Weights of a small transformer language model.
Size: 13 layers, width 576, 6 heads of 96.
Architecture: RMSNorm before and after each block, rotary positions, no biases in attention or MLP, embeddings untied during training, normalized queries and keys, some layers without attention, local attention windows.
Training: a variant of Adam for these matrices, 769M tokens, 5864 steps.
Each number is 500 + 40 x the weight over its row's rms, rounded and kept within 0 to 999. Layers, rows and columns count from 0. Numbers have three digits each. The size before them is the row's rms in percent of the matrix's.

# v: layer 6 attention value, 576x576, rms 0.0348, rows 524-575, columns 192-255
# o: layer 6 attention output (transposed), 576x576, rms 0.0335, rows 524-575, columns 192-255
# up: layer 6 MLP up, 2304x576, rms 0.0409, rows 0-47, columns 192-255
# down: layer 6 MLP down (transposed), 2304x576, rms 0.0355, rows 0-47, columns 192-255
v524 093:417492480513448517464512518552528489470503512506528498483521460517503541492508472456476463536475495442527382522489475471449513488493457451562521541459467556416536517442548435515553449530480511
o524 096:514413502499481495453465497514534442441453458517513494499509517492456478569500477445518495495460594532464471570472517522413450478479506487515495529481526552481452482503527493442569463474482490
v525 095:470571549454444487465529477467508473543461521479491466482514556486489450452446485562505459489547501546532464547519566458547518510498454491489538509477433561463464519513492547573434489498552509
o525 097:500498520494425503558542563460477468485443487597532470504513522476482491524492518475482504505530567546485478498521557494504517448495590527484549529550508482495486535497471478584585490527526527
v526 096:505523451437448537520547402527504473553509445488549520537497394516454561539490517503575470542453519499546520501516507504519474508510448578563485522534489530526570515458489546520524455484450459
o526 101:485425466517485428473491494466484458497564444543552517446459491514458470472583544440504556456476506546498496490510430547520531556498528484537477513541547537510448492534501474495476455562555489
v527 099:478533545474470592505540506493465479505553446473533526441500575448469467464564407504466438501498549451563482512435563578577487515459508438454470528445516444537572513478521512482531496502448545
o527 106:471497578485551507517465464532490473487473522469483543479500477505578472513483486523482454526497452464495456483452538527524508486478491514524500478529517459558565485573538505484473515471495510
v528 095:526481509478464539535520408595555574566517505490474488560511535489469541520567496485523475497445475482541514523437466542497531517501540475420502552490564540571490496459544527474535539498536551
o528 097:557436487441586474477478453599476474466507535519453442520492470459440548521528459448486483549519449548504489530481546553517505478452506444532450497490524511506484477587549525541429479485572502
v529 101:466512524467486531524500576521494504511584514503459477542529514474485529449574483447517456525508493532587471516519488478501426500434450558513485462551486480487491489500471530523492472558517443
o529 097:452553548492480445558503509444522519560520474537457499487505487579529597510526456527512448497456557551472565520548548439483460506472489483441515501561509497564484590436474496497541525586506565
v530 095:518474530482532511488519456502509495576482537515534499471532471514493517499528471576486458447484472476437512504469525438497503534520535488529524538524512501460480512549446578504544562505541464
o530 091:475509418490481489436523448512447478506506497548434545484494476507492496441500460523574530478498465439539474477563504464468472530480560434553507500572501462448493423542561529503544556429541525
v531 094:466462523498524482447512512433488476491514481432566453463537468456496523520479522464474540502530481462497572507482499484468507478498534506501512535527531472604519521548550534512512549498477515
o531 098:497475470567541544508496476445512472508532515504484454512459467448457503463500543479487558484463498496445495507511529478551541479526529440528564503527497501542517434504518474508512532534472519
v532 097:547549556456479509525511505580400451557498503462438487515551551467484435528463506544529555463522522498559452518532526453548484507478438512555541508459479580503527472556529459529503555575480541
o532 103:492552502479456467499540513545502441524487499503508479543544530473472491513528438500469548505472584524468536533469520466504491503483481529423456453554489548470465547534497439517463453546516542
v533 104:541437538503596448482378481487486571480503506477429454548486540484464467500563563466489514476468480422505625458571399540499484499563502484444460374502513455520650509499523519513501453440427493
o533 102:494504520508554462499508492524529582440537480478498529443477468545566481495556511581485507510459415475502500494486527513534554617495472477466501399507515509513516489483509492465403513473440515
v534 088:493488468464449482485484490450523524497484500509499561576493472503495517510565487449452511484563571494571547424491436527578514479503486458518469493475480503521465503437530473550499430513506544
o534 085:582520586496497536596494531530536555414582566466530483525520512527447508529500481505504510513508484575496465487481515534497516465464528558494489522506496489457534479490436394559481497518542474
v535 097:472470448486575510470539499510471486564478554503575499506470461564490588482505470539529550540465503491562468468491533463490508514513640495528486539511512531468490491461542498468472446516461520
o535 101:516491456490474561474511526478471560494524480475505518525455568502415434556504462490488428460517480524491526503510527485525502501500537548585445520498587521520538552493467570478582496533477524
v536 096:493559506447539520501483504485494460574514528486515567502490496473508475530397443439467464543523520596535492517505522528547439461506529484513544562487505467508486556558501519494515408522507531
o536 099:439524501496500459520441484499503483539525543526576565494507464481477570536449514473473486471487491476440475544527491528537443456556587501472460560557472434515477508489500466498494474475520504
v537 097:569509496567453511497570457557518482447471530527464526421471496530476453562510522554459531443454459425506536491522469571549499528505472488602486545516503489496505503458473585504457480506432532
o537 104:531515457513426449467511526568448410461422464441515512480469525499497493547529429443544546513515534518532454446454454488446492507491451452518508540491548489559446577530556465556475525452464535
v538 098:545493522571545544493447442545511507517532525524474555551472473514585432539491489449491429437480439418452470475545516450490498552526513492516516529473539465489603508438507421434453479566446522
o538 098:484505497523499470512528510496523453553487438470489546463544549469511483524529537514516494504488391435463471480507457482477499529522435516490456488517539457507460508430507471420471549423445436
v539 096:557501542452503569542539464528503551507533502451523434522394501508486548453525495420502448428532487407490492451458533472480454486484544556528523488441537455471585510406494499482516449549479485
o539 090:528537519510505498500582547500431525544430490479561549525487511460480492569471533469493475513497487456533526564489517559437494581563431555536488501525520489520475569510543494451504529536499454
v540 092:556482599494392556521495533521489517555467470456534472460599434505512486532546504524489512443554519469459503544413491511545531483550437517534500493509469466466505443459468484561526572528594489
o540 095:443542536503455519503505473469470520527490400535463459436565487588554502481516527408495486504506591501512452477438567494432468521496467492528522490543513581489504527471527559512522503541510544
v541 094:469485464426450506510499492522449487550470513481490531468557533555518553515489518578561456533434517540560509545484532536468543494434519480487494441532524485542473482482544444503546491488546549
o541 091:561487483542516477475446527552516543450561579463491501513467452474463496513528528530519512486490487548554501487470497533512496463466485488520535467473526542423505519600523446488583436473513534
v542 098:507506530547568489518496514472565434424509484547477422545427574549504490455512550515506465475476541374491510530483492504553454526525458556515552492486527469450590495497462538497484435581563499
o542 092:555502479582533493489539487472488509415456501464485516492503496518581510491493514465574511474415537477494523519536490532470512531515543483502612486573513482493471516599507496541578545500529501
v543 098:532542407534461481529415523521536521454578491490534598498547472507445551506499502562479508543540492502595484478542432547546502476514488505494488510565511554532506509467508451540469488474448503
o543 093:478506485506502510528436480493516458505562504534539523421497483536528477540521545499495485506498513559458540505498520523506546488501541428500510452489477569481535534456496447544454489489427478
v544 097:457526504482468548509423487402472515551449466436421485546594527450469508491454504539470514495444502486608483536498529617543498453516509425480516498490444502504510500520487496509533468532447536
o544 096:520555500496445511512415494507496488392507544509452551500462468491488529475482416508459440412450462459449516437516506447466484444436571450546545469553518495477522408519484529510469512495501537
v545 098:488434429408554472496518440456561476557449494500503500499528506516546517538489517460464573463468501533495509538506526511438526486472462503511504508530482440496451525479467540475470450469434492
o545 095:469492448541483476478482459507496479475552499483510522403485537540482574507461424522585505471512522561452494523458471445429581508438468533549504559439539517530476485480447436526520469518555504
v546 104:489581471419472486485536462542548443546524517495536556480561504536477468509422464512476472504489480583451438480475572474453485475483439459526557476526527463486448537523493525469582518483529485
o546 106:474496497453494498521480457498499474550512462542546531505516514466414529588470565442490487516565518528512473481505517455449493448481445539483485456479492466511479553543478444465515423505516465
v547 098:624485531465536461537386483515494474513479450518480544558545472493539499517502425527537530553492513562574541448516467486522534497465548516500507478402480510536478573495476506432601425477494540
o547 101:473559537500503400504520501455418566531499527472522535489506516516558517413530493464525462473510437461500468442533456524505499491519526501528446510461448414509494535529525531466421483542517486
v548 103:512516509474490489510562442540493481530548542610529513547530454497454524532556469513479421488494467504494542498519526416579577451595536560500566530552502488563475505523514534555555570471548473
o548 107:536467480502504478490523545462483544483516502559492501490427529483529462544538487421491519544501552562517503484538456572465510486514518509502527402546502476490514435457605446579531540525546488
v549 101:469498455559453487460587384481476522448488557436521533547480526513566485553442505499547573497490504509472481487517557479411490500492459513508481549483521484539469490464565499564482561526499476
o549 102:512508474480477496502510513510533453509449486544498461566428543482433478575493448464462532525559545575520482558447537489435589486525427559500489576400533502508450486473477463561562518493516424
v550 094:474513553531493409463433558506543494464484494528445438377601507442469542440458495435531510496468469449477478544457522499498521486486487455493474482531542494490543508508495488457529504581560469
o550 098:577481515567538563490457464496517472472495524492432512533539469439529528444459533475445491477508476490513459449503504493490459479475484406473561513533461455522489513568468518461534526480485488
v551 097:532460462466512462469545530470415487459526500531508415536500486460491484503468499536455557487561523559431505489564472461423471495595489568468502444515545535500502504530460538549485573531493474
o551 099:509451500508510464507582439495473494545537526519526514444524538520514488455529492488440486558562526502449449547474493474482481504566528555442473461516422512406450509526476508465488507562464468
v552 097:522477602530505489467482498577505502436502489562449556505535527517472429532533550553502513536462464520494554505525460583569451538468459431395537519515519507500537533452454506548491459499415452
o552 100:440589507453491494553446426521524458530550471506510528480455502467503593484500451422535477515572496487525516487466473516481455466461454483502576535478582509582517534486434451596426526450472528
v553 087:501484523482567486466505602571470429503528499480489472550466526490571494463511499479534477509491521499503474483544469500500487444440551563533510454442462508538507468477504454514495478487551441
o553 091:558488512487508545564522561460532549483454492435533496548588516474496525481499578517501545581442496410530506503463484609546446499519498527479501479573449496497501500524514501485544493484500483
v554 102:521490536548505426460475535413543577470492495481515431540439511453512488549510513478548488489491532460432585469523437538435519492572490513511462468417513499531542538485514474512524463475544469
o554 101:529484519517497424517574581441515614497456495513499500500459562518506431500439540513520502564449405439477475447470538513511589494513488535424455490497499572455533450446559539423462605504525451
v555 099:472570509492512529541587531495414531562470508551519496542487589446519465506593496509513473468430550490467433484430525502518477446520452465452545572498477536457468461517549511515583548575588509
o555 097:515477536514521497555602546508498485490443467489475484530469500470489494565463518457519539511488542488519466506430490518448539430508446534456478544488559539475462489562555482506560485482615458
v556 097:495442504524488526448537540459477557593500481517517473409548492487500539496500463490447533483570540484413517478512566500500533534529504481469509523516478481542525527550492441451378515439518578
o556 101:535440477459488583475494486477495552570507461480426547457491491476482467492523493533502540564521433452480458482526495476525526477525538510482519461512529473597494459429524530476504527518541499
v557 097:542484543445487475489493491521486456515448475579559441435454434552565571527437441527484565542522515400500491535463520463492529517494518493531549507490473572509524479555519447466539512467592547
o557 096:468515474498540523466477486470465496471483498518483454542423428462532518442510486428531508505475550443482497456496472501507479523497581447573558502504438459529495437519527552507478539522565553
v558 096:460506464542504458495507577526484489437514538439599498467544470463497460456576495497426589562490588579543435527569493518538519421529477495570455469502521507453536496493491572586508582455482471
o558 097:554435551567538545463526479520552523508508543528556451428476528568453452514492562495510472504509543539464427536465470440520597513511454489499479471504464528514499444515438499554457551525470516
v559 096:464444519560480578478451515567531615570513521419490581482510467494457458473543535553536423472482443481512468525470488454507503510488533562472448533513465410481559478542535433488547573450489470
o559 105:563472477530527515444503565571487555460486478441472475432469471482507439456512459580495512507465435516488446499490416542497499537539498470470460452554493485576511425508594480495496490474474521
v560 092:539474425533532499472479475431462571462542493587515549461516492541533445539527461474488442488461512468466471472461516541534551445477524566458534499506443485480516511429522436450531552521495446
o560 095:508558444503494493502496481450478577495437494476458535525463533529533550450448486488512466497549431421551525438465514494488463470428480509526566483492610534479517534521542523466481527475501478
v561 095:529530500434410499509492484506547517491557478522464524472455562495459471469471487485539455494431501435487450502520505579528567454506465502509590476515425548495528453498454500470534553499470464
o561 097:549559462474465532512588517471433513493367462537543523505587524547626482518412527477453491539518465531534591557480484547448504466431483434436539490523483484457485510476551539532522432519489488
v562 099:428543522487457508481503561504563469442508482404537483528481513545504517527520503520507435614506501498473492480523564424516555547477462495450545467503460482543505495541474489481484467473475508
o562 099:436453465470564447524490548509479497525542557502547461525437419503530486452546586480577501489468510510503442539565446504496531535513539453513560482493477525473496496519482508485506464503575468
v563 101:414531442430510515535504507467384436612528497449474583517501525489475504496523416485476481531520569466535472470480518493496510563478477458583535568495478516509526492520546471515523435470558580
o563 097:522476514434493551497454573507504462496503487524466483522533468473474471534461508503551558436455509570467559436482512449564477474486450524506490504480535488513564441498573487483476459493534549
v564 090:487498549467445476460431486420501474490514555529466547467463532543496579507519468481530469487476477504469423522462511494463544533407470481565514545470498518520471545528512508421487499492502505
o564 092:449478581481500498459401482555495490462544559496470471496574513545562451496500395475486509471539529540504483438495526509501474475464573440501420570514445488512445450455473434481461426474561520
v565 095:500512431408444505539523545500515542480549465474475423518499475480490526464546502421484447483514496407501545503535529635429509483525475573469534478421502472507511519467466463520531511556502465
o565 097:481539576577513446549488491492475548513462578476546512466535517597577478473468511467477400513446516433503509471474548576474499456520513572515498532501452522422545509506487491462506555563507492
v566 098:488475493464486493508424433467472543575463513561501436528498521523580519486418516420501441529404498542571559546486523469411472477476485462546476490521575521447451493525550533479497482437497537
o566 104:444497506488511395492527491500514521483524572513492473479508467492527512501543510519461484514451442508545494509449519472526517542498503515523399517463532429448455491474476502468512473493567466
v567 091:500441471473504502459512521532464548428558505562520441503518458490453533509499507483518523573533516508552510437523433441496492502551485470547516473576471529499475459457458456551513446594497405
o567 096:555484479452445480437518476429475538451525458545486491414494521499485544480486497493427475506539557505530557489518497546430466529492484484481516475465473542480447483490527515463475481554468510
v568 095:496532494501494491521446482646492519518544521459530536433535543506442499544526497469453416503508492514486482522490524482560495463446442467469481569498529485500515519490490441513506490453534524
o568 100:461526479479516415548490481605554442539551498529507544537421512478481477585503514488470462577539396524507453540516502494461506472548494483470497500456512495470513512442487504448483420447551504
v569 099:456508472516483420461467545502440472559499508458462526485501505530520508498550496491457538408454520555392560530470496506432531502431527453560458501519472438499449464607498526513501534479547461
o569 105:538570475515509592517501489513526490505491504571472508490522455534496467554453470536462527459504516524576532503501509455482545510428418458462510507461508489525486468562443470545567467518576485
v570 097:542509457475491471500432533550535481420525499435479479472476499510576538459523482465478493514508540494456556497480520436518484496485497548463517535456535506519559494541555487474511451599539471
o570 097:445494455538575461471544440480501509469519542400464478464509446472536513457505498488539541537470463519507423510490493497487519593500490491513548469526481488514452521529552511475500473557601493
v571 097:530465563568477560538505481531434489466446518516591539477418533534440466525438512602510482545397483542473447551525462527454506506529510497410544480496512483485460466499475550475454512459501557
o571 100:413587448510495502473505506553419441547453507527576437528491463459600486465491509482532528519511483555526528494451440576506427500501566518432563562401504476522517485439572548521522461466514538
v572 101:482487573441505479540456532428451472597489472547573438601491501545513531495523459484565557513538541494531502432551535500541446574532475492475526472542473532501479470499463464513550475506491493
o572 107:539506559514483546582526567498485504490566510467479505511505493447538548521501477534451503487523515497482512565525545506443511481544541551458593474561456455485434471498494483559535497550511481
v573 096:478466441443505530523430516488588450479446516480544534394523496504551580544447486545445479489535497423455440480461534436525578495517454504458559508509481467524537499561533497482548477475529558
o573 090:400467447497572492528513498430459496468507487531508458494524462458529517486453577487524516527490500513490442507510509525459526483513520400503569476484478493463507514500537466536480492529512506
v574 089:546480480447456507532458502567445449578462525431475493486503391473430456480446485484539529559507526444490529509488486495584437542522464519482533528517483581492553482460476516557552504532487441
o574 092:493494450532539410443530451517461487482502445517492493454437546488472491395500476394473543488520497545482487550519463458515485514510488478535522476520492513424466541492468434494520529544518481
v575 094:539505484539472465525441496528533543529531520523453558539534459478487477479509480475491496443481499491477546490471493526572549417500447415479525529581517518507518508437431543467534523469533454
o575 095:474506505526501459568562508464503509469500449509539433517632534477556531510525548480442506504530484566522553495481543571488466480528410461464479517465484567394492533419488513484425462530451537
up0 092:465455498492445500482484489463471439528505519569518444465379516487446460515479484502513459369469474450468504512422509503513518471436493509524496449518449457494585482530512534532486507506466524
down0 090:503466522516492547530507549461475497459504491503574510480519411539487563447560503589503500445507511454490611415464522460450536519494543490429526577424444528528502475537464469516573479486461508
up1 099:523496470532501472451479507516451517534568471526551444474462489531520451514469448485526487465490485550448559505512521557468489548518538528496484526512515475472575467519461479593493515502453526
down1 098:550490532478485491489491527542505485496492506521425503490463469499531551575485545509526544496512479536430505500492510540567560574521525457581538484487553480487442480517526566542497483462412518
up2 096:527477437492494498481463518532484525460483517422506545468489482534489447478516477482518602543504425520505482486548455554552492510468433462494533488470492476460499568423471451482465513542475553
down2 076:478443554519467483528539508468535532447506515484531473575472488505515578516468547518463520475529488366466530496523523488440563536476508535512502499509441547494445517583431503507547518508480449
up3 098:480510498450508494482454489476398541455598544464571498520466507473465599522467411542505512547474443445473527557476538461525551478485548477562419564495508467536459466507469482505523556476475476
down3 097:534437508502498445534528426470456516488502488443453540569445490399522535471436540574475506510472505480480475516487451484441500550528536479449496551435467519498398472468501532459590520473476523
up4 090:602492487489421532498553584516494464490522538522465466477485551510559426493527535550447537511531497559540455495525436534443495426502509533465477504489545487470490447530462480474465523504485552
down4 092:486546453542441523463432452463434410548518526479548416495468584560449479484477504488459505477534413442512504548453534520437526458428464482474490488523482496528434486459477520522470450554526569
up5 104:549531416497466515451435459555567508509524547472483490518514513513491490508551450553597508505492477499496508581469518502499529521410500485524506399509436444480447482502527461510482510547422513
down5 106:528443510490502553500502493527487519456505526592508398570477517514488602466483478523483573516522401433488462510478453511503568455551554478497513496537386535536470476540538458513575452554466498
up6 100:434514496458505482465473399479468502482425513490484574516480513513506512523458470440500532528567483478433527501519534444541486494490437425488496519483476451451528490460478442525475492489488546
down6 099:478455545441512471434543567518419500559526508457504526538521526522420459576497540507530459521504488458480524517493461520458545485587475472511451430439476433472431509561527554521511407497482540
up7 095:559434412489498444508558449507511457521438515514501481542490558469565502518454475441492507500490492550505446607460480482537480468508576447523483550477494538498536482481473499531497521537544559
down7 098:531433520540568497475438425544455511459481521505492534488559540469512498469478479577470518482445504493479513401510545476435587491478520520487450559547398439534582525504550458474388466523500554
up8 101:473510491496460565501484475521531495504454522462419563471566478466521600535483517532532461442522480572458499483568565457507491500472494507462508475502490459488487472527456462478536507505444513
down8 102:481487515529415491446486451549519474572552499558489531547529558486492518520550488520537507470550536469477555455517523536519533470529462506596467460452470484537474484481498500461579509525478463
up9 100:558473459520511551494574431444550495453525507509529480508526548478558500520473511505519502581500445470525548495463484394517487535466531545442451424568509476564497459526493512521445489497531487
down9 101:473476529529512508489441399478516471435550470524462576553461546454524513490458514487492485512496500487468496494475551532496531517484474529516475448502516390521477580522521491480600433544536525
up10 091:545510476488531518512495509527503490503564490467486547483475467547477548532518447520541524544541435519518510484507504480525518519556476517548530541536478446580471481537422454433466462438465435
down10 092:474482452501507447531467497548465463466465570494554485519422516438490556484528571522433496469557534545506491450527509488508508551543456468519448493520485535469462503396456519605520465487506543
up11 102:548435439525512438453505499430485488468454531496433619508482564499508497501479451499452559533510496525474482558556551490552518499536489486477477511517446460522416545484439590437469463480599511
down11 101:543472493484520495573493558480474503487536518521507482435505574473487410500510494390519447477478434529461504500571561508507488465509438499466539489560463491485615551486526507547497534465467558
up12 102:462498498506545478478490488538457538452473571495479505499469514528544534437449440487444540513508445421554573529484511453533494499454527512484451475469497469454515449535523475445452492496549542
down12 104:463440538513456582552519534529493428498476484551488508548462476487509488481474527485516513476488559493596504545509607496467436480503456504505481491517492538402432519470559448509490479516535482
up13 099:470499459564432443449504517556563458482464491560467496519493459520532451510489591452496391545432463459503486548433459557521468497505438520540535524462483416539564462466521497472520503524557549
down13 101:577438460519553509477502538480546512531544512562627539442477536530499562476468510512474527490529509496469581473548526511528505514503482451520492551473413561553513435552466482417563409430480455
up14 099:488442419568418494453529456576476533452544514501482422491446426539494544488471431559496468520516420464467564477516498473484494524542533446415459581487442581474500491504442488591460494475476500
down14 103:541495434507503477551450489494527480510492468509464508427508470468475457478480465525512527534535492524478525507573476583503495537427513456492488538560587485592511577539486493520506520578533440
up15 102:497514486511481574495520515535515523464485482493522499555522497498537455543498500577491488526554451480497460485527546471486486508526525459487508474495525522461560472531535508529467502474424510
down15 102:524488533553562506485497568544477397518505518538503520440488483473430527517530534470480480476515494470524468502471439535507508545416559466416505482492521498401518463445492461482552481527529495
up16 092:474558522533511494449596493536445504504525552520451497570534501507513505506486491499473504535472552510485499496497555543556537490508488437445497531549469526473490457515560485482441502465458562
down16 095:482509483514485476551446514552524553526444531532502563500459449516487541537503543568544497505519483479473560490480420637496543430503517420461443499580501480539457548426531506576468520509482507
up17 100:521559498486490475462517456569546373459460525562466514523558508504564500558556520489469589537555498488472446557504513437539477542400479492549501518537490478514485515546510452504515501505523544
down17 101:484481507476487473490478430451447510505450554553545456500573490491428450523505537478507535515563451453529430491533468481561575493508475523473449509485479518479518496513498511483494510532462538
up18 102:467581511591545483526504497536516480443509477494504553490435538509498492505466476520505475495523516537467523504538558444502547484468511500539529452557514525505469501521515503501483504446457559
down18 100:468526527477417541449555414530478444559500526470503496535612453498481516504551475465525453511508530493543510451532535551529527545438483517424547548443496516482503517518471527467487534500509531
up19 096:448541488501452539464475466636527457477523502495538547474489497525562503555475476468493481519476496481418461566495481471475538469472545563510523508519526550481523541483506424404562526491514530
down19 099:526432476463456507454452534469432499491527448508498573418539430504469551462568434536485439483498435578479487501473476492500603541438497530470546500537459591532519532514513530497563515470481571
up20 098:442489530519479565484582503501476531426609499419534522473505499498530569485547517500553519561542436550544491460481530508510532467530535566546569460521508570526498492483534454474509552477476547
down20 093:408427517513545484524556475542503484455493525523445524557527520538514475453465536637505498470506507508488481502525498574426462510530414474425483533547450405550432519600496494546520500444482534
up21 105:475488518551510544506452497507553436553491486524448516484480557558499574524433550479482536457524536475506421494523443503475476485409461606446429557527498499478469443521519480486465497499466485
down21 106:470456475511464498450539493581503555507528467564462524510445534496462477521452516510443495502515527541423370468478443553478516545545474558461564431520517548538553430474506526527494544526493525
up22 095:529558472571469542471538475485506518481478499562493507457447506535530520526541458458481522530521513555479386488494498529455503534491465492441533545529545499482480483488554488504541547445504465
down22 095:482437513551538435485482485448479468537596555471504534467530468450433479457549544499484507478593489444503537575491563524509506543537555541489455501547538464449474494514577490482546497459458454
up23 098:523538592524565472486547532524488413495495497573517467451550482508549474508502552476440446483518508583495413506450501488561523536519470579518474558543484517470417386482530456450581520409550519
down23 096:524461497537461483479521530524445412454461494461577490519514487455489584515467551511535524508493479490466482491488501564489571510484457466513500493552485495501527459524482450442499537517494519
up24 108:559534489508561501499576562476447516469577504426471520537450473488537540580527536503428489518458453479524486558486596514544542558420502436461379486516426518436429533525472495470499517523482516
down24 109:487561538479461501534484444556509475476482561534488463502494492464569536445550466493502488552575526551556494443502404539555457408532481475483542451578587482588441533490537493440452500512464470
up25 096:571517450526502510472433414487544530552478494429535575478438554480488471530454511476469515457558463458469541455464491443561489536454456526491470527514493547603529481575456536516478514423454515
down25 089:587433525463578521413549506529494507511468533474480498521487569505555602478509507470541598504496479421528530523522419453490513506469529417505504530504487448515446501546484447492551494530497454
up26 102:486487523553479460493471511462550469496492459449496523406496532497512527491539443565485495470577475492532530485475544479428524496485486507515424448469442476479497509507461529478477481454562486
down26 104:489523421471481518496515530477514488530471517459533489486497554505524481533511541482474524507488454474516470546554443540497478509513486480544491536466490504459463527484511582468509482550457519
up27 107:487455511468550507521548465489506498507552591463442505465454421533498511542471568490516461572584432507441546507496487405507493557507438556495542458483472585484464396527462537460539473472468567
down27 107:583430494468460519475517528458442452494517500486489551454551541530462426386510437474549567455489436455526470515436526455472496476506444474527506485528459539519515534521461444463540480485521545
up28 105:499504554538502445440510486462573483459522533454446536458581452548557495506451525488501562490538443539431496515490550436591538559455480523484538445514508501523514418511461473520406473450528515
down28 103:505505516481495473504478501500470513489546517456454526516465478444482476494515571573555453424482509535432625453533442565531468515467414488549523523508547547557463525489510580409466536506438450
up29 113:507481508519502455500452445478562492507508544479528506495469447488515522567480490478426527460564534567449407475500497490498537500483568514506410525503425517486483507511442445478482457502483546
down29 107:558534527517520515563560505459483483474559485501529480523535486528511542553604526443542520374555504440507461501570432474536527530468454476521453542489554581514496469492533498475515435522468536
up30 101:507514516550477447473541545424491480510474558542489537442466438496511512535490551455505494551481380499381522508468491526517543538462535366489463503548471497521468456462487523440465506501514545
down30 105:596473518464432517484474517531476496489474530475475603501515515468527384513458471499536512461518561471482472596441569503534464459571519490519482445513539466494446493486509552478561512534455540
up31 103:541475401529525508451508452545487521506596588423459496480521498522536451423490536571475542552522391512472482521521509563567464492510507483496466455481513500514511519532501494525455431496548492
down31 096:470494559490516533481484511464443531538472445445517523586491534498445501538479517476504519442436471457494539467587503541528524539437488530535464464510448490586490527541528533488507531472467483
up32 101:479468516531519550474549433472490455519492571537441523430516548570541450531551438457470495472514521523479439520475570446500493523499494540544488491552470469458515471505489517446512490504517573
down32 098:436511440486462540505484558550513478515455456504514449531506442514574539478497482483460552487504542511508448534519529555569443449464507474479511520491573451502522422450518498500512453470523516
up33 101:490492471539498529462577446505443508487441542542452495494523534480524501486506462472453573523530498516465528594445521458497494481528528469486497539515497510467419465517513529485550477447479513
down33 103:425457531532443479504523534494542496506550460473483483501450492453589516462545494466498485457495481589548479492538520542450495510479491473504519544500484457498505557525441577516539551447559446
up34 101:478519519500484462487496485520495494541440547472474480559508541502568481480447502483506483538532462523539498579526544495490532434429509555545453434473468529461487448529506469512526437510561473
down34 103:500473507524492459465549503462481517488563516458493508539470440452466500463528573510512538512472483502500459492513444476546547544467482562515456498507460502592511480547566512565452507564510568
up35 099:496552543515516437416495473482522467471469522517506475539553496517515466535485484456545506585453492513528503493516522475451524475525475470461473496463472535515508442545491481459586596496485501
down35 104:571466507475543464470506483522545424492544506470485525517527586437503509489473549540555549538572517507487447461481538519435463474435508530499566466387468499487520454538505463516552541474468479
up36 097:474538432550478472461527437567547487552517488456469505516447431479520530517495491540518498509554566488554555500512503532521502451454533495475451541475436498373426486516466484570488508526544468
down36 097:444446502506454509518495494493430445494495533528546498493562527421600471526498485452488529454436454447465504451470499540505476562540515473550459571458534503519548515486490573516490491498499525
up37 101:543508476450547467493551519475478490496525523469531461494566560577491557504431463502470467454487420558479506511419526514469521470425487470497481568540451453477491453571392464485417533482604529
down37 101:571527454477512458488485477477499478535465481482494514543413515461432540508494459462513433530492441451505480455454507458495498477464510456461477526560602519498566523490563596546494500540516522
up38 103:457511548535534472508490413521562464536558511506522540483473473578485463496469608474477591430468462532500526528536528396489565597489492490450433502504444406567497494565524465515470556528512548
down38 102:509543511492634500543460553483535524487491474477550521523438519499620512453551463500545514555440486517476522429524495546491532508508504490493553461524512496517425447520550451552458484506408556
up39 102:430475439488478475493494500599526467428468558549507589485452444517515535575462492396429491502436469565526464471472510501519463465423500503502482477489400464448531519485493545469516462522571497
down39 102:436474502481486465442482445543521549525522523543525525508484490502588543478452516445446458446495502526547517507514494444496529462559521578451495521520502582478650580550466572518530508558519512
up40 095:469417450508625524475461470483532523462517571548422531543495484489489481534535431524541552528523525588540478519550560455573522516472521450510533463487428567584479506502451501539517474528536545
down40 092:510476506475480503491569538518525481487449503474539476499521496480520533501466531484523479513454482421520560470428543546512542525514461543489530535524560468521468475452472444500524515471472562
up41 106:557500498548559508408562478517484578447514456512565549474508526499524554540523502565555502536511446493503498493535513523442531556498525535550495473488495481506517493515563504547456516446536605
down41 102:564555490442473500452533523481442573533542538520481550465457486539464520545427486566461490476495510476539497497511520510451518508445501511593562528489521576523470485494465544546511496488568476
up42 095:496501451467494535522458503507487446459485530430514514479539490466534557549548426541506510530540470494461551526496514457472522502542513563476513524565512453523526515511519506484457496488518528
down42 097:491529486458456485534493538524458506538502436463596544489541530420495498538466499477478453521531502550479449586527563556450448506544513468475482492486477442483487433578445540506600550571490478
up43 102:507458452453561490483538475608521387489464541495469499429505469520500492574458451497556544526598384487451525547502489480527465577425538491532523520524457399477519462599489441481506450402534476
down43 106:459576530492475464472499561501506475456530551566543475481555494509523433558531544446550508496538429456510524472524530532534477438432464506489502489471471550488518502538511510515495474467483484
up44 091:476501424515486531521454476505460421507590507464513484473439455516522528448502526513490582517507496543532496572459452471470477474466523540511453468521503465489468472506453560498559559533409470
down44 090:442479441540431506514451473463571545530520528460480505467462433517450552526558496497549503499537517502562480579512449478531480511494490502523451533499548482464459447513452504491482506538493477
up45 101:530480537465484423436482465546509533486495563526517556476531542505528483502544518486448522512521422401474497513468517501516571517500535501566470539500489522485544468470412490517446578459463482
down45 106:576411424516500463508549469525416531547503597481536580482518518457475443498533490542533533459514499467486433466571509575516437474454501470525521520439531454474477587458483544529469503542532471
up46 095:481470490462479503504539549490567526459477548498456462463432573512538569549491476488490535536487512486469541576480481487385484405471570432501504552544401476533482473460472410496548539489531473
down46 093:560509460561478503457539449476467387485418567458494506507504545439540504557527508540497529565546504481457478462476479438458467542508485514484448546494448506533516492450392462457450509404440525
up47 098:473601468498489548537469471520505516429542494437512497500441484545537564482514405518379469528488462492549478462507508504520518482564545517439508460540477456488543506508496468473443536483467556
down47 098:490494460594545517462496539517583529548523495471560514508501484492538432524504556593519570512511567484458514509492524444463521528509516466521467500558526540521489484487476464528461516445537516